config.toml
head_dim = 64
d_mlp = 384
rope_fraction = 1.0
train_tokens = 714500000
Each number is 128 + 24 x the weight over the matrix's rms, rounded and kept within 0 to 255. Layers, rows and columns count from 0.

# layer 6 MLP down (transposed), 384x192, rms 0.197, rows 308-314, columns 0-63
[[135 128 123 105 148 138 143 146 111  96  99 109 122 133 104  93 112 134 178 119 151  73 113 107 104 165 141 126 147 153 156 135 146 138 151 127 136 127  98 160 141 123 155 167 117 161 157 118 128 144  96 109 130 122 145 120 119 197  97 134 106 103 156 149]
 [136 116 158 128 149 131 141 100  50 130 139 116 126 115 137 131  70  79 129 100 123 163 115 117  94 165 172 106 159 108 153 146  92 141 116 140 140 102 139 131 126 106 150  72 165 102 132 128 114  89 161 132 133 134 131 102 124 119 144 123  96 133 102  93]
 [211 100 161 133  96 102 210 137 121 140 100 132 108 125 128 140  94 108 110 111 110 111 100 138 155 145 123 113 171 116 139 103 179 105  98 115  95 144 107 132 121 112 137  87 116 173 116 110 142 115 144 160 165 157 134 156 151 158 116 100 124 135 113  86]
 [130 127 139 137 146  98 152 142 109 152  85 168 136 106 128 143 111 167 157 152 103 124 133 112  95 165 120 117 125  66 121 177 144 135 123 140 141 142 122 132 121 139 116 112 124 163 167 142 161 106 125 139 105 121  94 124 190 155 127 131 139  95 181  99]
 [139 107 114 117  73 129  80  80 167 139 102 118 104 105 119 114 147 122 163 122 166 116 155 149 100 126 182 169 127 136 122 138 151 133 202 145 125 156 120  93 140 169 152  95 107 138 130 135 133 145 164 146 101 143 137  93  96 156 131 164 112 102 114 132]
 [110 130 149 114 163 129 164 167 166 128 176 121 140 132  82 120 139 138 134 129  96 157 133 149 155 132  95 126 140 166 134 145 110 107 104 110 130 145 129  67 157 124 146  99 152 127 133 141 174 136 115 129 115 101 121 141 108 105 146 138 131 132 121 155]
 [105 148 128 151 115 160  90 136  88 109 126 161 130 109 121 149  80  85 154 120 100 119 132 144 158 142 126 147 116 100 117 109 112 114 137 123 113 119  94 109 150 121 125  93  99  75 153 130 101 123 140 114 134 157 151 127 154 141 101 134 144 125 105 186]]
# layer 6 MLP gate, 384x192, rms 0.226, rows 309-315, columns 0-63
[[129 138 133 138 117 121 128 125 116 138 128 161 126 149 112 131 128 200 110 204 143  89 105  93 101 124  86 114 101 143 101  90 176 107 152 144 109 114 147 129 131  88 180  93 166 107 160 107  73 150 135 117 149 122 109 107 148 142 128 144 157 147 117 141]
 [154 123 129 160 136  97 149 145 110 100 130 133 148 119 137 101 167 124 154 141 161 148 128 130 155 126 138 113 117 141 169 130 145 134 123 104 104 141 102 164 138 128 121 134 145 162 147 137 171  90 122 184 136 100 116 151 104 131 156 141 126 130 133 137]
 [132 143  85 114 125 131 129 174 155 136 136 120  94 136 153 147 127 131 138 153  97 168 123  88 136  92 120 160 114 105 109 114 127 135 166 135 134 139 103 105 123 109 130 120  91 137 162 130 132 100 143 151 114 127 100 108 168 178 113 132 148  90 120 105]
 [126 133 139 108  81 125 124 164 131 114 139 105 130 127 131 190 131 129 145 143 134 156 153 135 133 121 126 135 102 154 146 157 126 145 141 132 146 146 131 116 166 113 111 121  79 120 138 157 155 131 152 127 121  98 112 153 154 133 115 130 156  92 129 125]
 [107 107 107 147 106  87 155 137 108 120 135 111  87 109 133 123 125 130 148  87  93  89 159 123 150 135 163 138  85 138 108 157 118 118 170  89 103 133 195 135 130 127 138 102 123 122 141 168 141 140 121 170  88 119 110 144 119 108 106 161 174 156 113 151]
 [134 114 126 118  78 137 122 157 164 116 106 118 137 163 132 122 159 121 151 146 142 145  68 183  96 131 138 138 103 102 102 179 124 109 165 166 146 124 139 134 125 116 137 160 188 138 104 171 151 106 137  97 115 109 105 149 102 107 110 133 107  86 136 187]
 [137 148 126 147 118 138 104 116 140 152  94 111 177 124 148 111  95 146 117 118 150 108 136 122 121  90  99  87 135 113 110 173 132 142 168  99 135 139 129 127 108  80 122 122 121 107  85 139 119 117 133 124 104 128 153 147 146 120 145 135 115 116 105 156]]
# layer 6 MLP up, 384x192, rms 0.216, rows 309-315, columns 0-63
[[124 132  65 123 100 125 152 148 122 148 154 101 121 115 158 133 104 119 157 131 110 115 139 136 129  80 128 142  85 118 141 164 137 134 109 159 139 196 126 123 126 123 172 149 160 124 142 129 134 123 142 163 183 137 155 127 139 135 151 159 113  82 132 130]
 [143 129 119 109 122 148 167 141 102 151  84 113 153 122 122 128 135 119 103 131  96 141 128 148 112 154 149 134 136  76 121 118 124 168 128 119 129 149 117 165 113 110 121 153  93 130 140 132 136 103 134 122 151 162 111 134 111 128 110 131 146 150 115  88]
 [130 110 162 110  67 121 141 138 183 141 116 146 141 128 135 161 169 119 126 145 129 135 136 116 151 109 124 101 122 149 148 162 143 124 141 119 133 101 140 117 114 137 149 103 154 131 126  96 162  95 141 140 120 112 104 137 107 134 114 118 118  97 194 136]
 [148 109 120 103 131 140 161 154 150 128 146  99 148 130 108 149 151 118  93 150 114 124 123 106 141 131 131 103 138 152 176 139 148 111 150 103 115 145 123 124 112 129 132 167 137 117 154 143 121 106 144 171 141 130 107 117 107 119 112 153 112  97 150 123]
 [169 116 163 104 125 146 112  98 131 113 165 154 142 149 110 137  90  99 124 112 165 124  94 114 170 120 144  97 141 106 128 110 157 147 127 153 150  96 134 126 119 138 134 144 126 112 113  93 113 144 157  72 143 130 161 138 139 165 114  67 125 110 117 142]
 [108 128 184 156 117 147 143 109 111 115 151 133 153 119  97 161 124 120 112 156 161  94 140 113 113 100 106 123 166 187  91  83  79 120 124 153 112 103 124 161 126 159 118 137 121 138 104 146 127 111  85 170 106 167 121 136 116 100 117 144 143 134 120  94]
 [116 101 164 151 129 120 122 122 169 156 116 146 107 116 125 130 142 157 125 160  95 119 124 141 106 111  95 118 148 130 126 129 159 123 164 100 126  90 122 126 123 127 125 107 110 108 177 140 151 168  95 139 129 110 157 127 140 104 144 100 113 125 144  77]]